Part of a small language model's weights: 9 layers, 4 heads of 128.
Each number is 128 + 24 x the weight over its row's rms, rounded and kept within 0 to 255. Layers, rows and columns count from 0. Numbers have three digits each. The size before them is the row's rms in percent of the matrix's.

# layer 5 MLP gate, 1344x512, rms 0.0493, rows 392-425, columns 448-511
100:126103120102200099136069138151091158146111127151131151146175128142115102121150134119144147156118124117158097159116104119137161130115145110117155087105144140109106146132137103100114114142137143
100:135104155140113141192092103115112160156174120135125118116138121112146169147120119116115113130127101116139111112111131110135114134140150143128109108111104163091141159140145116075144107138138120
104:137086162130183073128088152131092153113141129116113165145159135113146138157121112143143100124122069130111114152100101128158163161098136131087123105151157099112154123134169136146118201165131119
094:116145115096147121131129152123144125085150151104163100144135136127117078102150151144108140146148092135138141129156171127140081111111130084155088134122131099137112094110147140158121113103132152
098:126124094138121105153069125092155119083134100122141125153140114176125156128128162127088134115117119153122124171179123128113144116140116103111138130147111112191160177119122159107116140135132126
094:167082136112123143143107146077067139083106122118123087142087139100139157129140137146118102161145110130123133120124135109140108132113139164221087127117110128129135161129163107117148160132113129
101:148099186134165143086118150123099130174146130100106096164193103124113131173167098065130160179111077136114126123138162107143101164093155118122103105152092166159111115167105154101143108123173109
108:131136125128095152124125107102112146113090102100170118106104096133123126168149098203125132096134131167124146138145145133132128083100097123120150059148114141125117160093122108155103104117157121
095:168159088112100135131105170157113112132134134167133116078126076125164108098104120117125119105113138135150136170110119092120101134115136121114122160114097132166119097111119131110125154145117161
094:153123145119162132129118152158129130102136140124134135127140120129147129125127096146153119149145116169158130137096165150160139167136173121118123143119157129108144179155118126117119122131129167
107:147097120133107126153089120119139119119112107172149122097153160118153123111141160192094104124115057091097093138126130123155113164123124151143178125149137132128103136132141167131082134142131116
114:138114149107144140149167101112135115136177159147082115130160145151107053167087126138089112076147140107119104113145139139134163151172164130162125179095126156113145103081142164099155171142144130
098:148161159075120105119138125118158127128097156122131113110161143128147153095141185113131141141125129117139118121144142094110121093172131133128147103131100118099141109113108134118112109099107160
097:113124127133135125100124132161103114130085134135124164131152103118094102146102145125099102181148094097111134148142141097128140111157099144121144132100148123143119125134114150152101098172116124
095:138121128109101130146152150116130149115100136129106127129115122145155088093108129134140125136105153129068138175144161164091118138140127118130139130146161115114149162127099121136122121139150145
098:151108139119135090116151151175162164073136152110104146135119113102112131122136147152124105123102155098158167171080101140129094083095110100127141162106125129157101101139132090102131142180120167
100:160096141182101143105139160172118107145095136125181148103113135166148132151116127118153105130136128123160151123107179133155141130138107135111151144141146148115120098140130163147144102132177178
105:137098110163144130140134135127155144121150170145141122144097110088133108126136126144105171141111114103137059146120071122156120126110099139124143157170121078133146117111121120137092134146124115
098:129131136148117113123138119071110111089128129100110140137098109102130109122139087136116146113107127130132082191125154164187148138085090097144100144159156148104138154072112095147129124180124132
095:135119131089109133113117163121067158143141141104133090127109151193164124113131128111096118156140143132079113133106128137195150140125123129146141120123151109116118116135166155085128166154117146
103:102171144080118127118107139161114107147098091145124125145134116107141127062139133103069106135124186105107093135152157136103108129124132183136049121119099120123146125125125132095105098143145142
094:135118126124081155145139132150138065152116112148132105111155110090162122133100133113120116090134117129151138132109079137130123095115129103082087116105183114102119208119136131162112125159111114
102:155137112131147098152126149142105165118161111147114137116184125133121095130154121104105126125139092127112140148147149140117100141147170119130101075164143128115156068142131167128129163132148098
106:113146048084125165087153126094077182103147105143104127122151109174168133108096121132077145126133156107125135133154164104132125126121153127087129094114104157090157118146117135123112120109111106
106:097126104126158115143137146099103109111125128149137109142170138107145148184104129139161127138145126143128092185147123145116118154151166168118167120133197155107160126116147142154178124103140120
089:133137140154088160113124143135124136136170143164136151164177145130123082093126128089115156124113164131121055156136122111090149092148100122082141114116117097145123176151115112131119121101091102
106:151154126162124150160110092135142118134110136145127148141119134186096134109156102091114126147130177139140073144088174093135127117125142099112139121131132111109173124117146118122119142186129094
098:119109126153193123117163090138134139139146153102117112111136134148156180113173138126131133100123088140117139085129084155120147114077154194157093145142136137131160118146113147134102111097110129
097:117116084133151122168092160103153101132084129151126154190103096118153106152124152175116133115161102093104108145147075159153073130095134110118111141094134163136116113092132125140138127115154125
103:142176134133138103148144164114131124120140082090179141135122155130123091122098129135110107109099123140107126127111127132143126095150103125144127155155096136130110145164134114126133142112142134
100:133123089118140094151139141105125110129129142116125134111134144129104150135133137159093157144104111121167118082155130158135133107115181173139122087121166110108120109080139137108130163120100155
097:168121136127118135104160144121108122137134140146130117132088097138140096125149126106146120069124157103151140138095126132125134145130136135131137101126121129142152098164136101147127109148140105
100:160164129131156142069160159157140121168137121130126121133140078140122104107098094127130092140140133135121154138119123141102101113125123139122151147164117136115140112148096137157107137127148116
097:127108111096116077136106142111141141115054139139135141108112123103104111126105144127107134116124110131125132148130120125115096163126147202120145137097163107140109151124106157151075134115123112
# layer 5 MLP up, 1344x512, rms 0.0528, rows 392-424, columns 448-511
102:146163134140132066150103156138117094130146136108119125115114134158119140158108125120123145141155111093125149156128108131102141130115142153106167098147123130198056073142166149113157160111084100
100:142126165116133089143148096145128150141121144124118135061142139137121144137112098137083120146101146109136075111164156118131113128149111108141104133132106111115121138146171115145160137127132153
104:113072136167088147092129085087090123115155159151141111167098115154140168131120132141124102123115129118146089144168090132127115146161116126150083129126094145085127104120123138137137118129127144
090:141090131139122186091148161096114124116123172158139113130139063127130118112158129086135135139106113089122118147137131101149089101103123134112128182138145121126137119148133144157138136135158099
104:144128147146172146131105118121153099116109186145120171118094146072087110112109145117116135161169122112117138135104098151097095110088111093122135139126159121138121137153129118137165142153106114
093:076188102105109115148188095141158089100104088111104097115108177165125128137108124095125136084107101137138196125130133131136136110160089124085125116133142180124160105136108130135149118106106143
095:141127118147164134129150122103130144147121109098128105150141100149130142169125113096169124105128106115107124192141115095134120105133129152119174075150101157123140074137150095150143153133078132
113:099137132090132121149111151082141152159132151164106130136100102095105109084153138113114088144085104114156113134133103153152102148126135145112119112109154152127125138160145155126095159136123106
099:161159194155107108187145126092151159130121108120131124163150112148130089126099122157156096087134101126144125120118121143127132120093171100101145122127171132145116135128116131186146099147119133
098:094101109114145162118088141125109139122154102109143118137142094137134066133122133136109135122154108082121107136157164131098105115129122141111156098128147098050121093079169141131122135175164123
108:124153144159130149064155138149137131112135103121100088139110132139100126146111155098128162116167160130139152123117106111107112115122133132118145163148108159155124137134103128098154104091140102
109:190074137091106112147097104166135170133141118134139114153145153121151104126140159129067117101153119090089198078180132083149093172118146169138128106144120133146144122125187116137069159130141138
100:078060134174111102151083118125141121120122131157120122157104115156099127137100117150115104149165136148065137142057059105134100178120134093152100141110123126155089118120135150132131166151114104
091:164157128143112132116112137082162113131138130142135132114127160112132108151124144127145151084118130135141153115085169150120117086155121063133132152097106116137152093118133118113130147139144151
099:131159118134107112164156134110151112081130121095106100190103147184159093139100154135129151112148118098095138152099150114108130153063137114141118104151105170139158076156111081151117145134151151
097:151119139151135133145156122075139124142150139120124129131166120137112100141121135138144083184118178136126113124142150121119126095149125104118126102136129129118131143110154179094129129101156155
097:118108175143134103119136122133107132154124096120101151130144108130131165108141090150114132153141103116105119177091121128150103112122133110136130151109136111131085143164160121157154131139120139
099:162086159130171117085114075142115128137113133135134158149080110133138145123108138104111160127106134139087093123150119117122171111118135146126095139143125146140126097153154153141136163137160099
092:108146097138140149115110143156121128090149116137129119105155161144085121165074151197151118143123110144103108140128092155155115114105085133090145133122106135135099113158137104078127158105132103
093:102134143098155149086155130177130110117127087146120146145127121133121133143148091100148162134125161144116125087109087111154130135066122096136118152141039142121151145143126137088126168113099135
110:153119108137162140099139148147084090116101114139115082115118139190133125132107159141147172111141097154145143098149129096117116113144084124166147129116146128133107108143097110139128138113130154
096:167099139063141119111150121108162142125128174138150119123160116111123108161082137144138148129114114162105129134146120080127125156102143092137103131150097119141163112127137105105147156140138138
100:106146120157157141115106117127143103141127125111117144144145147094080147111106098150164115137160101127065118113094129121139121115077155167116157138164111115140100123126169129081153164166194106
100:147137160116157164109099144140089121090150131144128105114141115148138139123144099108115120178119147092150093102119112126134132101108176121137148149197148133140121099173136139065097150093078091
105:149150134107164144146176116090075140156103156123126110132137107134133156127168121162121121150137166176127156117140118156142108102124182097106136132116128132184154143135145109153138139176072133
092:149103120175100159116091102063126148098167127131102116097115124103099102133123141117135138147104126142121163117121131126108085169097138100161130163137157150156100124143118103129125126121105112
107:134149127062110149138119133136113150107113114121155111156092127102078090100112144104140099151115134137123115138172100114123133176143135139158151126101109135159154104137102115075134069104117141
096:110123089123133113066104145106109130093149164131137125138158126093152168141123178128120126135120091134111116121111113164153108127129089149139136122148132126116106122093096095139142098137134104
099:145151143118132135154142116104121172148149146134085141105164090142144134146141123156108126165118103151111159137124070144089110130114124105146167094126176163159147128140126169084184124130089078
101:134152146087118138115101144108143150138121082095115142113147126088135096120134111110135150155135130108166137086128163114116101131080139139104140143114116111091142113103135096139122082133108118
094:118116107139074120138085141102099094113087112118129152105131156121130128141120153110120125117159125065149156110151083100128114091150122103129139132109137110135146123131095160121148123140125103
098:159133084156101102126165148164091145169135127121117137112140102152140128150105115102095094136116109106128099115148076125155141117116128108137131106135170137107160100133116150120045131117152119
100:172141145067164122076138134131094111117091166118125132186140150117156150067142123111111109216093122149148147090160102160130137100169144116145114117144105138137135153162140127155142137143138107
# layer 5 MLP down (transposed), 1344x512, rms 0.0132, rows 392-424, columns 448-511
098:090142144150131134075129120190142131126103115122103174122147144202132126088148078121112159168099138149152123120119140103141127108143135129117118125104164160126153185110155136115141157123133112
101:103131117183120135083112129143158101124144107126148087179132166087124128130173107110110160127158173117125154147117139128147190116119105150134161149144136164088135114127107182118104136158122116
100:164144116141103095151086148102152140109165108132123115165112151156097114146130113132131131098131155143165118101089135108091125126172091086131135118118128118135160091120154115109123134134104109
094:138104131124106102183128133109124123122191167108162107164124153109099142100133112156104169139125130107184116105128129139123146164124124090129136103124151103156104138106152188124079107098130136
098:160150124143135079119111092117141106139143119140098121119123162187136158118109112120161110101135142141121109146116147116114138099138136148136092111130124133139108119056112150144100117111109129
093:117083120127175169122089129126102147134160115149133140107178094104118143127130134133062153132086160139145078130142160123131106120118094124148117143111112104119116185138154155125110162167124140
097:089172112144100118138111099147159104103138120144163133114049133118149130123136089177176131089143151114124164125118097090129119111138096141132144112109140119123100138136143143150171149091127130
107:145101145147167113150131108151109116118098098142134118154100144142137141134142099124120111124171098147143160160152122136119133115109137082104180128159134169127133132179132111145142142084057126
100:129079100159129122135161126137115109124117119120099127118104167152173164083136109145088129137108128089103128119158129125149120152094126155123138170124127112160128142122183142106128104123176109
098:087129176121154158119148181106150138152137124103132132153161134118059164102133113104155133107144124103109109117102109085142121104173153112147147136145108162130134121138096169124102140118086149
105:099107125127195093065136120148130107114153153110134129112123110132139120145178137107175138123134114152131112126138133089114116120160153148172120115122106099170126141140107105163203101149152112
101:133152139151103097118091100125118116110120117113068103153161152186178094092135134173099155157088171120167070108108126115132121124164159090136099111160154174119184119149185111124142122140121129
102:144195106152145159142151178145121124164151121115146092115124154106104118093137151116148141138120128094129097102150165147110121124121118135160127130147108071133123126150093133141118152127081115
092:136127166145158121129109094146134160136146153133107094125138109111129169113136101161113137094127152149126112126120096125136115145168124176123099104141132107132141154126136151125146123111127104
099:118145134147133131146130109116121121115120133095136141162111156129110165103108114118106134097162112132143137118139121137153079113146142133167139130128099124060131152161128149119151117141120169
100:111050088107063091142079156153156162129138118134159122134124176129115122096138154139102137115133092095108125129127105141156156124167140097119127123103118120168118078143106147119100153168139066
099:103133118179125088152150154147112114151155154100139121124141165143137135168085139106060189151124130141096140119122117144089147169072097139149095104142100114133156131151133133090133124124167132
105:156165089071091206111146133088126147110109114125098168148115094101103167125049142103095152092091156112172140078154115183173117104126144120121137149106132125146098134131159147118125107116133135
093:144129164102092127123113126106155127100110126113131122161130099124131086132144095139165126174136177130131120132119130147124117127090144140146097145118167127125122180107131137180132099144081145
102:120155098119120132131104123103091140140125124118140108091125160128148136112140179135123127128146107088128118101091142124130120124102108150112114156058128123121087148136140136102139131135139137
096:142154119111168106159137154147087142107137163111118120091131149122118142145142136157122112155156131133143161144097117123110164086149124149128155150129123167171076133135121143122152120147069117
100:111177135115149130164148124127095133169114151126093138155164112146113121102140181142134147126105159116140116123175133092117092136180109100120104139157113125088118139131135126124125120158121153
103:125122115170130151148131128118159137118137154127142068131098159104102112135107182093138134139105145073158112136138099095146077107174192082129119109073173109127175116131122152124136077100148133
100:078101111092113137134129133123101088138131106095110108109164162137148154082144144158127179136143065138082129148120100135121136163130151146113134103139161139146133136093089100079133128153104107
100:110118102107118094130125105097154174127166127137138089102140176172113142139087114127110185127119142147154163157142154132151193140127116111104123082115079128105140143139143129117144107099138134
090:091139099115146109091153171071138146118101118156112118144122144155129142119087133180119136107150097129093146132101150150128120134105120179107145073124149142136136138095154134099096106148132129
100:128119161129118148135152161132133148129111115121140157145133136103132106119082106151101145145112160142086105169158121115122135136134140111122111123089101120130109138147112114132127174096079131
094:119131155163132139093145140124159131149096127154087066132081115148152136147155124107099141148102079128143184117108165109106145098133122106114126120094125157109109162106124130115146134053099126
096:136140099116104132114108110120113116149114150104156091121118123143131191102137149093148135169129096108107134130120148118127116121129154098116099152117150110115157160096164150115131099148165133
097:135101153159129126106133127157111145125120153116120133145150165165143147155170140120139156121157149118094132136128055160151154103150116098127108152116166139129097133153124143103121119110125138
091:098121095140132122087128116123094143149160106147141138131139100125133098113115112160118126099110139147143114121084132146123162133107165155089121092130126121105098141179115129177115141126107135
098:148153172140121131116125132106149144085108155167095114078130116144178109128178149100172134077141152115124162166094157130121110147143169124160129132128122106144135111123115161119150152179148177
102:124144155152132158178107091132086119112078108130106118164104104074119114151114114080109109121102132119132089123147146111162093125107120091123124104097117165133051115105132143125131100117107116